Weights of a small GPT-style language model, trained from scratch on English Wikipedia.
Size: width 256, 4 heads of 64, MLP 1024 GELU, vocabulary 12979, 14.6M parameters.
Architecture: learned positions, no biases in attention or MLP.
Each number is 200 + 30 x the weight over its row's rms, rounded and kept within 0 to 999. Layers, rows and columns count from 0. The size before them is the row's rms in percent of the matrix's.

# layer 2 MLP down (transposed), 1024x256, rms 0.149, rows 960-987, columns 128-255
087,192,232,201,207,171,234,227,203,215,244,164,200,217,157,191,214,165,186,192,129,187,204,233,169,173,176,183,158,213,166,200,182,196,223,224,214,192,231,161,241,187,144,222,222,151,208,201,174,205,188,165,229,233,200,211,175,171,214,208,152,206,177,199,205,204,216,208,179,140,205,199,256,227,138,177,232,215,199,194,190,179,148,181,202,187,180,169,224,180,213,173,238,180,190,209,190,221,172,228,198,200,198,135,224,185,233,199,212,222,170,196,258,226,129,205,185,187,282,185,244,186,211,176,208,174,155,228,179
097,171,221,199,222,179,196,172,180,208,178,200,195,184,199,205,155,222,143,204,241,246,240,177,213,171,276,222,130,193,200,155,172,243,262,148,237,199,217,178,193,214,193,192,197,180,216,245,155,184,218,221,248,211,183,234,180,119,196,171,182,156,157,186,233,209,221,176,189,195,203,176,278,194,230,163,211,255,184,206,228,169,234,220,169,224,198,211,238,214,152,165,174,203,212,175,233,257,231,237,243,177,160,211,201,248,187,210,165,166,190,220,122,232,157,243,186,224,164,186,213,202,199,165,195,169,241,234,159
104,239,216,220,192,199,177,239,223,234,196,218,211,223,192,234,223,182,246,193,212,181,211,144,271,196,229,224,218,159,209,176,186,215,227,167,193,171,201,184,142,223,185,196,243,229,178,149,183,185,141,205,156,211,205,289,204,220,142,195,214,162,191,225,219,142,151,205,218,159,191,160,177,176,261,226,185,189,190,170,153,168,175,211,180,151,181,230,210,187,181,178,193,220,210,216,225,232,201,240,167,195,199,229,232,185,174,215,201,247,177,185,246,221,179,227,220,195,211,231,173,167,188,195,250,226,212,191,232
100,200,181,203,214,189,187,229,203,241,206,200,195,233,210,193,204,193,176,207,210,217,179,213,197,186,215,180,198,205,219,177,160,163,224,251,162,190,228,157,182,183,167,203,175,218,223,195,224,221,235,172,184,210,207,244,197,199,186,226,195,203,220,176,164,229,152,231,150,178,201,177,145,247,201,211,228,178,208,186,222,162,204,182,169,191,230,235,171,136,199,211,259,179,166,147,206,194,239,276,251,223,196,213,255,150,187,180,220,189,214,178,165,186,233,237,166,195,183,158,158,171,189,199,216,206,213,206,285
089,209,199,187,175,218,187,199,204,219,232,194,173,176,193,235,168,207,223,165,209,159,217,216,204,237,133,151,152,155,226,183,189,223,186,158,189,222,239,201,214,191,184,151,223,238,219,264,198,178,240,206,229,171,217,228,222,234,201,150,215,163,217,204,162,167,171,189,202,209,160,223,184,208,240,210,138,133,232,215,184,235,238,200,182,195,183,163,170,207,182,164,223,204,200,234,240,235,215,242,220,216,193,197,157,227,232,176,197,224,183,193,181,233,193,153,209,210,189,204,169,160,192,182,203,155,202,175,199
097,142,152,250,220,265,209,138,214,158,213,201,223,192,237,236,165,200,231,209,157,214,189,179,235,186,217,187,237,162,195,178,151,153,145,212,180,238,243,246,174,176,213,220,139,178,172,199,246,223,216,201,230,194,222,233,250,163,176,228,252,208,203,201,171,206,195,195,205,187,213,202,214,223,244,239,216,212,239,218,215,186,177,207,177,204,207,223,163,143,189,221,217,238,182,234,212,225,173,206,130,193,245,113,170,171,214,227,195,239,195,208,204,181,191,212,183,247,250,238,188,147,208,187,207,199,178,171,184
103,261,142,175,193,180,201,171,231,211,142,215,169,211,170,211,210,253,238,226,249,195,171,219,171,178,250,202,194,144,208,198,245,177,171,226,170,174,157,204,198,206,174,193,217,194,197,178,163,193,194,185,216,185,178,242,239,191,266,162,220,203,155,217,243,216,179,184,261,200,174,200,182,190,217,260,216,134,221,187,172,213,185,150,191,235,215,200,188,177,213,198,210,169,208,290,148,201,180,226,199,195,224,130,230,188,173,179,119,232,207,199,180,219,190,213,213,200,176,258,220,208,197,213,198,208,183,218,189
102,194,212,202,188,200,257,218,192,254,175,210,163,200,238,214,186,212,126,191,199,211,191,226,226,182,264,170,164,226,201,188,204,242,235,137,190,212,259,218,185,144,234,221,229,211,213,198,220,146,224,215,191,218,209,232,218,181,203,176,216,182,226,246,155,205,194,200,212,175,221,204,220,226,175,198,230,196,119,258,156,244,189,175,235,155,175,184,205,183,227,212,197,212,186,174,236,226,237,208,232,195,136,180,179,161,204,223,229,220,162,142,152,236,188,237,213,150,189,225,207,195,213,183,238,205,203,171,156
091,291,190,218,196,152,235,278,183,172,175,207,200,186,202,185,126,173,233,151,190,154,187,236,182,276,175,204,219,157,225,185,235,259,232,215,157,194,173,161,253,192,236,202,232,252,209,219,173,201,208,170,181,210,193,184,183,244,204,242,246,226,205,241,158,221,188,187,196,212,181,166,186,151,207,208,196,177,204,214,154,209,158,185,164,203,201,203,203,240,186,238,250,175,185,192,204,237,208,169,167,166,166,220,251,206,181,183,203,170,212,134,220,189,247,164,197,179,238,194,177,257,181,230,205,175,221,173,187
109,224,189,229,226,197,190,224,195,222,204,209,148,189,220,199,194,182,159,161,225,187,171,234,175,212,176,174,160,237,196,188,218,223,202,178,179,246,215,237,191,166,180,211,223,170,177,210,149,252,186,222,221,194,222,234,224,218,210,192,205,186,141,254,200,195,227,223,193,211,214,165,166,202,219,221,163,231,199,165,195,186,185,187,233,119,174,188,191,192,200,223,212,199,231,217,255,187,236,171,152,219,203,187,235,124,169,252,254,225,227,217,219,226,176,262,223,148,109,141,149,181,213,183,201,161,171,171,156
104,167,177,175,224,160,175,220,201,205,191,189,224,166,244,216,184,298,210,222,209,189,232,188,210,177,211,190,181,198,165,134,187,205,166,212,159,220,182,208,196,151,155,152,204,233,168,214,191,230,204,193,203,274,196,145,175,237,148,204,188,179,164,201,192,204,131,220,194,200,224,158,204,306,231,269,203,194,206,198,232,199,243,175,229,187,232,205,152,215,251,213,140,207,188,191,191,145,156,210,215,178,267,199,215,179,257,174,190,209,172,165,164,149,156,226,203,159,201,216,237,163,193,204,192,220,192,162,232
098,207,223,222,204,151,168,198,166,208,233,228,168,212,202,215,221,199,262,255,199,159,172,180,175,199,212,245,200,273,191,204,171,178,181,142,205,221,235,196,208,270,207,211,201,202,187,156,223,212,239,218,159,133,270,190,185,188,263,223,213,250,190,179,256,179,160,292,221,240,178,246,208,189,199,179,190,200,190,245,234,162,157,178,242,184,160,174,163,227,187,173,214,195,211,220,216,150,221,180,165,200,244,224,210,236,204,209,231,220,175,208,197,176,205,149,217,172,219,169,203,175,193,225,189,176,210,217,195
089,170,228,197,197,221,214,194,180,244,214,206,206,243,170,176,232,188,157,168,208,175,172,227,187,182,147,225,223,177,199,195,203,189,215,220,182,192,173,216,198,192,252,167,254,203,171,184,227,185,174,219,211,189,227,253,182,161,251,177,215,234,166,201,130,219,227,205,193,177,223,157,186,173,169,126,284,196,230,197,214,230,211,178,159,204,157,199,216,213,243,245,188,219,199,211,197,199,151,175,255,148,159,185,204,173,201,186,194,214,172,181,185,205,189,166,190,238,154,244,211,196,256,187,227,219,194,176,192
095,238,174,192,187,203,177,224,205,269,204,285,173,211,193,233,159,172,205,172,216,170,220,173,188,208,181,197,251,180,220,183,180,171,270,224,162,185,202,235,189,182,195,197,170,242,239,151,186,153,207,270,172,250,210,208,186,170,141,210,240,160,217,216,208,251,169,224,194,167,187,200,211,240,194,188,218,226,204,239,183,158,209,219,222,170,222,224,197,155,194,200,188,169,237,159,145,207,236,169,217,110,230,196,203,224,195,181,234,178,266,219,174,190,207,184,173,184,219,165,223,193,177,183,194,202,234,246,204
109,214,210,173,207,208,185,245,175,235,180,245,235,212,197,201,245,176,193,207,206,159,234,192,190,186,228,153,210,178,179,201,208,219,137,207,183,199,255,176,180,181,216,208,239,225,188,228,217,231,175,176,225,184,210,215,155,174,162,205,174,220,205,138,223,200,186,211,196,227,220,218,233,210,187,208,258,187,239,202,220,203,223,231,179,168,245,179,231,215,160,124,195,181,192,211,229,139,221,230,176,193,168,202,169,219,194,156,217,170,176,202,249,219,181,142,140,264,192,199,216,208,218,188,202,211,252,236,207
106,132,156,230,220,177,233,220,210,140,240,145,257,173,203,198,220,219,148,241,168,174,210,176,197,193,236,205,179,202,213,165,241,179,171,232,153,169,166,232,193,217,213,161,154,227,196,205,207,223,217,218,270,191,228,162,186,246,205,192,191,276,255,226,208,185,208,220,226,228,216,178,245,185,191,164,205,243,219,200,213,199,216,173,252,174,213,142,145,212,246,223,193,199,197,177,206,245,174,210,220,175,161,160,200,245,173,203,205,189,197,146,196,161,217,260,204,158,200,235,160,157,234,226,204,196,210,166,164
094,223,181,219,230,219,261,158,179,195,240,195,254,206,226,205,145,199,163,149,202,224,180,157,222,217,148,238,226,174,129,159,245,185,243,163,197,225,241,199,148,178,249,192,208,231,222,225,166,208,161,180,189,277,195,208,166,158,229,199,208,195,216,167,194,150,144,142,169,187,187,184,154,189,116,206,209,167,157,229,220,168,159,229,264,208,227,202,230,224,182,231,227,170,159,191,228,204,250,162,217,202,238,210,196,204,163,225,174,187,215,217,130,210,197,208,242,271,233,207,217,264,237,190,207,218,224,207,214
140,188,211,208,198,234,211,219,215,231,200,167,184,177,162,195,226,217,182,222,212,243,230,234,213,194,204,209,194,179,218,179,233,208,153,196,149,171,162,209,212,190,231,210,178,292,199,162,212,166,174,218,161,226,211,237,220,207,250,215,188,224,189,198,225,145,218,151,211,195,210,190,209,200,186,214,215,183,214,192,198,272,214,233,174,226,204,188,228,226,193,240,197,184,179,195,269,197,221,206,190,164,193,236,147,226,208,180,216,224,117,190,223,196,152,160,186,221,244,248,257,181,243,213,149,220,183,203,222
099,210,185,183,176,191,190,172,160,245,238,175,147,191,183,181,213,177,216,241,178,240,176,250,142,183,233,186,205,201,195,195,208,191,200,193,211,181,215,195,167,139,151,222,195,226,205,262,215,165,222,217,205,169,165,188,183,211,181,147,257,219,179,181,233,200,230,166,189,183,204,182,185,184,181,173,156,178,186,142,206,213,191,211,223,213,159,244,171,229,276,269,178,204,230,214,185,240,106,200,188,226,203,179,214,152,151,200,189,209,172,190,185,191,165,181,159,151,219,223,207,238,164,129,233,182,193,219,159
117,186,206,179,199,172,224,202,145,189,217,155,228,231,193,205,181,239,229,166,197,196,255,198,239,204,158,189,211,190,179,203,215,204,262,265,213,203,183,189,157,219,231,163,187,203,205,182,189,186,208,180,257,258,187,209,224,205,202,200,215,223,219,157,221,226,180,194,195,189,220,217,225,203,211,211,237,207,181,122,242,241,270,172,204,244,168,201,171,178,182,160,217,202,219,167,182,218,128,195,184,189,201,197,177,140,179,221,236,149,165,222,189,187,229,160,184,196,206,168,251,152,212,227,184,199,208,177,150
103,189,204,142,192,204,218,213,241,233,224,180,224,198,186,189,175,199,178,237,188,264,176,182,178,258,202,227,259,206,209,196,193,178,225,149,218,167,188,241,252,220,223,165,194,154,160,215,204,220,122,202,262,147,163,199,252,164,159,249,177,190,230,154,193,243,163,222,163,201,213,179,198,193,199,193,246,226,237,191,190,204,195,293,196,231,211,181,186,173,186,221,180,188,182,187,184,250,227,226,209,221,182,174,193,198,171,190,195,240,228,213,190,229,175,140,209,208,214,180,225,187,239,196,255,227,205,183,249
099,168,254,158,220,210,239,139,220,170,176,155,195,189,168,184,166,188,158,236,191,222,198,197,189,180,251,165,238,232,179,219,183,191,168,232,212,253,291,221,171,148,170,129,237,185,164,154,195,167,205,155,265,202,206,206,162,194,227,202,209,165,166,170,248,194,222,206,157,198,199,198,156,208,174,192,174,196,248,193,184,243,197,186,167,218,157,190,205,195,185,208,239,205,168,255,152,168,211,170,210,252,179,183,190,190,213,230,231,225,182,155,187,215,210,181,194,166,177,188,197,178,152,180,162,175,201,230,219
102,176,204,214,203,165,190,204,242,233,219,180,212,199,195,208,220,203,253,223,246,199,217,216,158,204,226,183,206,220,173,134,201,209,185,183,218,237,220,230,159,169,207,217,196,252,206,229,140,263,181,216,230,241,184,255,242,243,233,211,181,216,186,182,202,159,241,180,181,198,215,230,260,174,171,212,215,198,194,227,195,224,153,182,201,230,154,233,227,216,180,181,226,168,267,191,218,186,210,201,222,204,178,165,227,211,183,205,218,241,171,173,180,196,236,193,183,227,206,207,191,238,256,170,214,236,184,219,213
096,215,198,183,205,224,192,226,198,259,199,254,185,226,156,224,156,154,248,196,229,211,192,199,160,238,217,203,178,206,177,192,185,198,219,145,212,180,190,202,155,213,232,242,222,235,221,214,180,230,150,206,196,246,203,158,289,214,156,240,178,238,200,148,261,185,204,215,115,209,182,234,181,214,178,200,214,231,189,264,181,228,215,176,187,147,231,148,218,190,130,144,201,198,220,168,223,222,225,202,208,206,232,204,188,192,197,177,235,236,223,238,227,163,222,205,170,206,240,216,186,146,212,178,248,222,219,165,238
109,174,222,147,196,197,246,195,188,182,233,189,208,160,187,169,190,201,176,174,250,239,165,202,237,196,204,211,214,182,169,190,225,204,153,191,195,190,186,181,219,206,211,254,192,247,219,197,202,200,186,195,178,162,187,176,189,220,165,203,239,182,241,217,161,197,181,212,189,156,217,124,220,190,190,139,204,217,196,194,228,211,232,207,229,243,170,234,236,169,167,207,213,165,255,168,225,204,239,236,179,167,214,187,257,226,194,212,215,202,183,185,214,171,183,223,198,173,224,180,202,180,197,185,167,159,173,220,158
085,262,236,249,194,147,231,165,182,210,207,235,175,222,237,177,142,185,183,175,227,178,235,169,280,192,218,225,213,177,176,167,175,179,189,223,242,241,207,178,165,176,209,200,225,209,194,242,206,225,217,195,200,220,244,249,195,236,251,140,194,188,166,263,189,209,178,218,161,140,183,180,162,214,189,233,214,189,157,234,213,203,238,224,136,214,225,211,157,174,190,214,223,231,222,207,212,248,224,249,234,203,201,223,136,192,169,172,180,242,185,197,220,225,248,223,225,232,209,215,247,201,242,214,201,184,203,150,189
109,213,192,166,189,227,219,188,144,141,229,234,209,208,185,206,212,190,164,224,165,200,174,209,199,240,186,221,186,255,204,229,198,174,187,240,181,189,195,223,251,174,223,173,224,181,124,182,173,248,154,190,227,216,148,156,174,161,212,245,234,221,157,180,114,231,216,195,202,192,223,207,198,199,249,202,161,272,174,161,222,168,193,202,212,226,194,211,214,165,192,198,162,232,148,171,233,188,172,210,235,201,230,206,231,175,186,179,198,157,256,238,143,190,224,236,196,262,223,174,192,226,158,180,214,166,195,202,169
089,178,222,234,190,223,186,189,195,193,203,259,153,200,241,160,220,181,172,171,166,178,239,203,142,242,239,208,168,173,224,183,202,217,210,203,192,214,192,218,198,210,187,229,207,173,201,273,192,197,202,194,199,277,218,159,206,190,212,199,199,203,209,194,202,234,198,163,184,197,208,202,175,150,270,195,161,188,234,229,191,156,182,159,218,227,241,159,178,224,125,191,197,230,163,249,186,205,189,279,190,231,213,207,207,215,178,207,169,203,205,238,196,201,196,213,193,213,186,211,185,196,208,156,182,229,239,215,196
# layer 2 MLP up, 1024x256, rms 0.165, rows 961-987, columns 128-255
106,180,201,202,210,244,183,206,229,218,234,200,227,169,163,217,253,202,245,151,222,150,182,208,193,234,167,186,253,185,219,209,206,184,150,243,177,187,174,186,169,189,142,224,185,208,194,181,197,264,176,167,155,210,204,158,212,236,217,224,209,263,204,213,170,222,224,204,237,239,164,193,162,242,185,189,186,129,183,207,203,179,172,142,243,174,245,174,162,203,222,242,233,185,169,221,181,160,158,147,229,207,210,189,173,180,260,220,193,211,189,182,272,157,232,135,190,182,224,209,204,174,214,219,218,178,130,207,264
100,199,187,203,189,228,250,174,240,123,203,176,188,211,186,225,232,188,218,239,238,223,176,208,212,196,204,198,209,145,175,185,174,195,194,221,221,235,223,172,230,193,186,121,156,190,183,172,139,144,184,212,158,210,162,159,180,228,129,256,215,220,217,190,230,196,209,239,167,191,229,174,203,200,172,207,236,177,210,191,162,225,180,195,217,197,156,207,206,151,201,224,236,221,220,231,218,224,131,225,196,233,203,194,200,157,177,173,177,204,227,178,239,190,206,139,224,138,245,188,197,176,187,248,230,195,206,202,219
096,219,218,201,181,275,235,206,169,203,218,214,177,169,212,202,238,240,225,231,186,197,175,161,221,215,219,135,189,148,196,192,191,211,176,168,180,185,184,192,224,213,214,199,167,220,195,169,236,235,156,223,229,203,217,147,227,164,201,196,204,171,220,173,230,183,231,121,196,204,188,250,230,219,197,212,182,231,215,179,180,192,172,230,209,198,119,226,187,233,179,207,192,238,221,232,138,135,212,104,165,206,220,189,154,217,175,223,167,193,187,217,167,243,181,223,175,180,192,199,256,229,234,200,200,179,207,183,163
094,101,209,234,219,182,232,216,198,225,171,229,233,211,229,219,157,215,178,259,157,158,241,209,202,140,235,143,202,190,197,192,220,207,194,204,222,205,187,214,219,194,230,234,204,165,197,163,170,155,159,162,161,213,232,182,186,161,146,210,178,197,160,165,186,221,198,247,160,192,195,168,243,198,198,196,217,269,158,193,207,208,169,221,225,236,201,222,183,170,272,252,177,194,243,175,184,197,192,207,216,195,209,205,226,225,183,246,176,182,223,199,171,189,205,228,179,167,239,193,265,256,209,196,201,199,228,160,177
095,214,171,240,178,185,202,250,214,216,211,223,251,215,173,234,179,214,201,189,171,212,208,239,192,157,203,177,160,198,196,195,210,192,284,186,256,210,133,206,214,168,243,182,175,230,176,233,226,189,181,178,230,232,257,228,203,210,229,171,181,219,202,146,162,250,267,241,173,179,212,237,193,226,152,175,200,228,213,134,191,228,187,151,248,205,187,231,166,132,163,230,210,194,208,173,176,161,212,204,141,187,106,252,216,215,177,207,196,169,187,196,180,168,170,224,238,213,209,219,219,202,232,163,211,164,233,204,204
101,226,224,179,179,175,198,201,231,235,189,206,155,226,196,201,194,178,181,149,225,275,176,277,210,222,204,193,147,191,286,272,185,219,195,216,182,211,115,194,203,195,240,228,231,165,186,198,207,203,186,223,189,189,180,193,189,190,235,178,198,223,222,190,247,222,238,152,263,199,241,197,202,177,188,212,248,170,194,208,174,202,233,181,227,206,190,176,199,189,292,199,187,179,162,178,198,228,203,160,208,157,233,158,154,232,209,207,169,170,237,231,204,197,169,134,157,252,210,182,153,186,217,222,240,208,179,165,246
148,164,204,239,256,190,181,236,172,212,177,150,214,281,239,153,164,213,144,281,171,206,205,175,138,123,220,192,209,193,153,183,217,187,187,223,180,243,250,227,224,221,178,203,186,184,247,187,224,135,202,206,150,235,177,197,140,193,166,137,204,125,164,193,210,169,223,200,184,187,178,205,227,219,186,207,211,222,211,271,214,238,176,195,194,236,240,235,233,146,251,212,220,165,184,174,225,229,204,278,210,165,207,233,163,207,174,252,239,187,188,139,178,198,172,189,176,233,216,175,152,222,192,193,156,216,246,167,199
089,133,205,173,205,235,206,182,191,252,178,232,148,190,183,192,163,237,195,203,183,191,157,199,172,228,189,140,160,183,176,214,226,211,194,179,172,239,250,221,251,222,179,225,290,238,187,204,148,235,165,195,200,240,172,158,174,204,200,235,198,237,225,250,202,236,217,174,217,226,231,169,232,195,226,199,216,214,207,246,133,186,172,165,172,223,193,194,216,209,219,199,202,220,227,144,213,236,216,180,204,174,185,244,189,191,171,178,205,206,188,173,221,157,159,139,211,175,207,224,167,224,199,263,232,154,222,218,171
119,242,182,218,218,182,202,168,217,216,140,207,213,209,199,187,206,188,168,248,224,192,259,187,228,244,234,247,184,183,141,170,171,202,146,197,184,169,209,210,224,160,195,182,241,241,174,193,164,216,203,205,239,160,148,220,172,229,199,226,222,245,175,200,211,185,260,243,209,203,179,201,263,169,183,212,211,248,147,170,189,138,221,149,233,163,199,160,222,223,224,132,212,182,201,214,210,186,171,200,177,197,191,176,167,207,188,205,174,174,177,187,228,208,171,225,172,148,139,206,182,229,234,215,158,230,215,215,169
115,200,199,248,176,202,194,268,268,167,144,224,212,203,199,222,192,173,265,235,215,175,209,233,197,183,205,227,219,186,225,189,231,205,179,221,247,206,168,269,200,219,228,203,132,186,158,168,181,230,198,228,216,228,191,222,195,150,229,195,199,246,198,216,209,204,237,255,172,157,197,201,201,243,193,178,201,162,189,165,178,208,178,116,172,120,215,234,185,206,192,223,172,200,196,179,161,138,245,206,198,188,242,270,148,155,192,220,263,136,210,219,242,148,203,170,225,233,218,148,232,198,200,236,181,224,208,158,179
091,157,165,148,210,189,190,261,159,199,252,215,229,205,165,193,222,199,190,219,167,188,193,178,252,159,179,143,178,197,228,216,186,212,213,214,202,195,174,195,185,213,163,193,190,237,284,195,141,226,237,159,207,206,208,178,165,215,206,203,174,215,198,239,203,216,222,190,209,217,159,226,210,192,170,162,198,221,172,212,193,140,154,246,151,170,231,211,237,256,206,203,213,196,212,197,203,211,154,258,252,196,204,202,172,147,258,205,226,258,171,189,226,247,207,172,183,212,174,221,146,196,174,167,185,202,192,161,196
083,239,167,206,222,248,177,237,191,189,207,187,172,166,222,190,208,184,166,186,160,202,163,238,207,195,180,242,263,188,193,248,220,191,208,224,187,222,285,245,218,243,159,242,227,211,178,170,236,178,171,165,230,214,187,226,241,172,179,237,150,251,169,210,170,232,261,240,205,184,194,207,204,205,118,213,228,180,298,228,186,187,187,218,182,238,185,178,221,209,207,198,162,200,197,167,165,194,185,202,195,185,227,191,140,147,219,180,226,181,208,184,220,249,219,196,205,262,204,229,194,195,151,194,259,214,224,206,175
085,189,196,223,182,208,230,145,217,205,179,149,144,215,217,233,234,204,197,249,229,223,205,217,166,219,217,221,204,206,204,254,202,193,183,154,239,186,202,213,193,232,246,211,188,199,175,223,188,229,222,205,255,176,254,172,187,215,178,170,236,274,203,221,192,158,236,182,250,200,161,207,144,184,200,215,243,224,194,147,194,234,190,149,192,227,209,167,214,213,227,247,195,243,177,169,206,206,226,179,167,233,233,181,197,198,216,203,120,148,142,151,241,223,223,223,247,233,192,188,196,207,232,270,232,194,181,189,194
103,239,201,203,179,215,251,220,161,159,206,136,168,240,230,177,188,282,229,202,228,161,197,230,125,170,232,190,168,236,176,220,183,265,120,196,227,204,198,190,215,230,201,191,188,235,212,180,239,229,193,208,219,175,158,228,127,221,226,174,256,217,169,216,214,190,161,189,164,208,179,207,216,169,164,214,147,182,200,209,196,193,231,202,190,184,204,184,133,208,196,133,230,192,210,223,234,164,197,226,225,244,202,262,167,206,151,210,186,173,132,193,243,190,207,145,198,235,148,185,179,169,203,222,215,189,200,229,210
095,197,225,191,203,148,208,169,203,175,257,167,224,166,173,188,202,225,216,248,214,196,245,226,175,198,235,178,223,185,214,180,173,187,239,192,187,184,188,189,145,170,237,178,187,217,193,187,174,160,219,224,257,156,197,181,184,210,182,192,202,209,199,196,173,225,155,270,206,169,218,190,222,117,150,250,182,233,171,188,205,264,241,120,221,237,261,173,182,184,215,172,177,200,177,218,245,197,220,186,240,238,196,213,192,266,236,264,167,195,165,184,242,201,168,199,218,214,159,167,173,165,237,183,229,160,181,226,231
095,188,201,159,185,180,254,144,227,211,199,157,170,186,249,199,195,175,211,247,211,215,183,215,171,230,187,197,188,192,173,207,234,163,245,194,217,205,198,176,145,200,152,220,199,194,187,210,197,204,213,182,215,175,235,271,243,214,192,237,217,193,180,167,239,210,179,166,145,243,174,224,221,194,205,205,165,244,197,184,234,242,160,246,209,161,190,230,153,202,199,267,248,195,148,169,211,175,158,206,223,213,169,216,152,179,217,235,214,229,262,192,205,184,202,219,223,206,252,213,266,160,188,193,209,194,221,145,219
138,147,201,250,221,246,243,228,140,186,190,205,185,154,192,210,217,191,198,185,152,250,173,182,186,239,164,168,211,145,251,199,240,173,194,194,212,149,188,193,183,195,246,173,177,215,186,145,217,211,159,242,173,167,222,182,193,155,203,205,204,264,216,185,207,187,211,178,238,241,184,202,209,161,215,218,218,212,207,174,211,239,162,203,215,173,211,187,219,200,213,190,211,196,186,201,239,181,193,201,186,188,181,177,181,237,236,136,221,221,226,186,215,185,182,158,212,163,183,252,168,217,199,242,172,207,231,171,223
096,208,195,126,190,186,185,214,219,259,172,155,211,188,210,207,238,221,209,215,172,153,195,261,219,136,179,187,181,200,219,199,201,216,248,222,199,242,207,189,225,191,224,260,209,151,263,173,207,152,175,219,168,205,229,162,213,169,161,248,192,183,187,281,224,174,221,175,214,234,209,195,191,203,162,198,212,185,207,189,224,200,154,243,194,158,203,222,200,228,213,218,217,173,181,183,183,190,207,262,214,151,188,161,229,182,175,258,212,178,177,223,221,198,174,227,194,204,177,209,262,172,223,170,188,216,223,276,178
107,215,136,188,235,162,175,202,176,166,199,186,176,227,253,226,223,167,165,268,217,134,239,236,242,192,234,196,163,171,213,179,213,182,172,181,176,210,208,156,209,229,173,173,190,206,198,215,227,184,180,191,257,177,229,196,205,178,291,118,161,192,244,222,239,188,207,132,289,207,198,196,249,136,187,234,175,211,177,181,202,262,191,219,207,222,170,195,230,250,142,227,193,196,223,221,243,159,233,211,205,214,166,220,232,224,221,228,185,247,150,211,196,230,197,190,249,155,184,143,213,174,219,201,192,220,163,199,225
096,181,156,184,217,142,265,211,229,229,189,274,184,203,199,230,214,241,187,215,230,198,194,222,213,174,176,194,245,212,176,214,197,211,101,190,255,212,184,114,160,300,241,233,198,211,197,181,215,216,209,218,210,245,199,152,192,237,176,240,201,217,200,201,193,215,190,218,223,210,240,176,184,193,205,188,219,231,225,199,195,235,243,142,235,177,140,200,172,222,207,155,218,167,210,176,159,188,188,209,205,175,228,204,212,172,209,210,205,196,181,235,157,222,176,202,180,220,190,220,240,210,163,177,193,229,220,178,176
104,153,216,205,228,175,176,185,236,203,196,235,237,210,239,177,212,218,201,162,171,183,212,216,185,213,195,203,230,174,254,160,247,234,168,234,180,206,121,158,194,206,214,226,174,152,216,209,190,194,250,211,123,193,234,193,188,183,203,194,212,148,208,251,220,242,225,207,211,197,177,229,251,217,203,214,175,195,183,253,239,190,218,246,159,207,203,200,170,225,231,214,205,164,275,168,202,160,163,233,174,171,217,248,198,225,212,248,164,176,266,198,261,174,215,198,227,220,208,213,168,192,207,171,215,241,219,172,204
098,192,235,209,143,225,196,205,225,249,235,175,219,183,187,219,199,211,210,124,138,222,182,153,210,211,211,168,208,194,185,229,177,191,189,171,211,190,164,182,260,202,152,254,158,191,205,208,245,193,159,176,221,199,154,227,245,199,186,238,252,175,177,187,204,191,167,158,206,259,183,201,192,184,180,122,138,104,242,153,204,168,247,200,156,175,218,227,184,217,213,198,214,183,174,206,204,186,107,190,207,196,203,206,195,184,213,220,186,214,197,246,194,224,174,168,189,214,210,224,215,154,190,217,196,243,216,160,261
093,170,212,218,260,208,172,211,217,203,200,158,179,189,169,257,200,203,226,191,194,213,235,211,236,216,175,233,198,285,168,164,241,178,201,208,170,199,196,216,243,164,196,178,162,196,229,167,226,209,194,219,189,133,169,213,199,188,185,227,181,215,165,157,180,194,160,188,167,241,199,188,192,211,192,171,203,149,207,97,221,251,244,192,218,246,198,169,192,175,237,153,239,197,211,212,182,215,153,249,211,221,172,215,203,211,204,171,173,208,209,191,222,209,179,160,160,186,220,165,212,155,273,227,224,226,209,245,201
112,266,237,148,186,213,164,177,172,200,220,214,255,200,155,200,231,195,211,196,211,200,182,211,241,195,215,156,211,251,163,169,130,173,173,230,179,221,262,205,236,190,216,241,241,177,255,158,177,193,153,206,246,194,170,243,164,210,214,193,174,231,249,187,205,156,212,202,220,199,186,172,215,184,255,210,247,246,152,196,177,166,171,224,185,183,175,200,200,194,228,188,170,173,221,169,147,220,177,238,152,180,219,123,219,202,184,161,221,203,211,212,263,164,205,217,190,203,171,228,218,195,190,184,187,167,244,218,155
096,196,192,248,242,166,240,202,196,187,197,210,144,172,187,195,205,141,243,149,188,216,196,197,210,136,146,226,187,156,207,222,213,167,212,181,224,200,156,201,223,173,226,242,225,216,235,195,196,227,205,200,188,227,234,133,182,132,250,232,167,152,161,204,233,145,208,184,143,213,209,203,202,212,143,126,177,191,262,181,148,187,162,171,213,182,215,201,216,219,223,273,174,222,263,198,215,204,229,230,210,191,205,169,120,187,188,247,163,159,205,220,142,196,164,184,214,180,253,173,200,194,224,202,229,223,217,229,210
110,189,245,190,239,181,148,177,168,209,182,146,188,230,210,171,228,208,173,150,173,223,200,212,183,187,177,219,212,176,188,210,203,170,105,220,255,234,207,204,213,219,151,227,186,177,187,206,227,277,171,158,211,234,159,162,155,168,205,202,178,216,227,205,205,228,229,149,222,159,194,171,189,173,178,150,154,208,256,184,181,219,235,222,201,186,173,217,213,187,156,210,211,170,184,252,211,196,215,239,189,177,186,147,194,226,235,199,218,202,152,228,160,240,233,167,218,162,200,154,200,231,221,214,100,234,128,175,233
089,212,221,213,196,217,224,163,192,222,201,162,204,181,207,190,214,185,208,243,139,231,237,173,196,208,210,177,178,206,225,177,151,198,211,189,211,209,232,206,207,221,192,225,235,204,176,205,225,220,179,160,229,266,204,178,162,171,211,183,168,167,172,189,203,241,244,177,182,236,208,186,195,147,202,190,216,134,221,211,190,171,127,196,145,222,203,162,218,193,171,209,178,214,202,269,150,222,210,223,240,232,222,179,190,227,268,227,176,182,252,220,208,192,203,190,194,213,219,194,177,159,221,165,175,256,210,145,153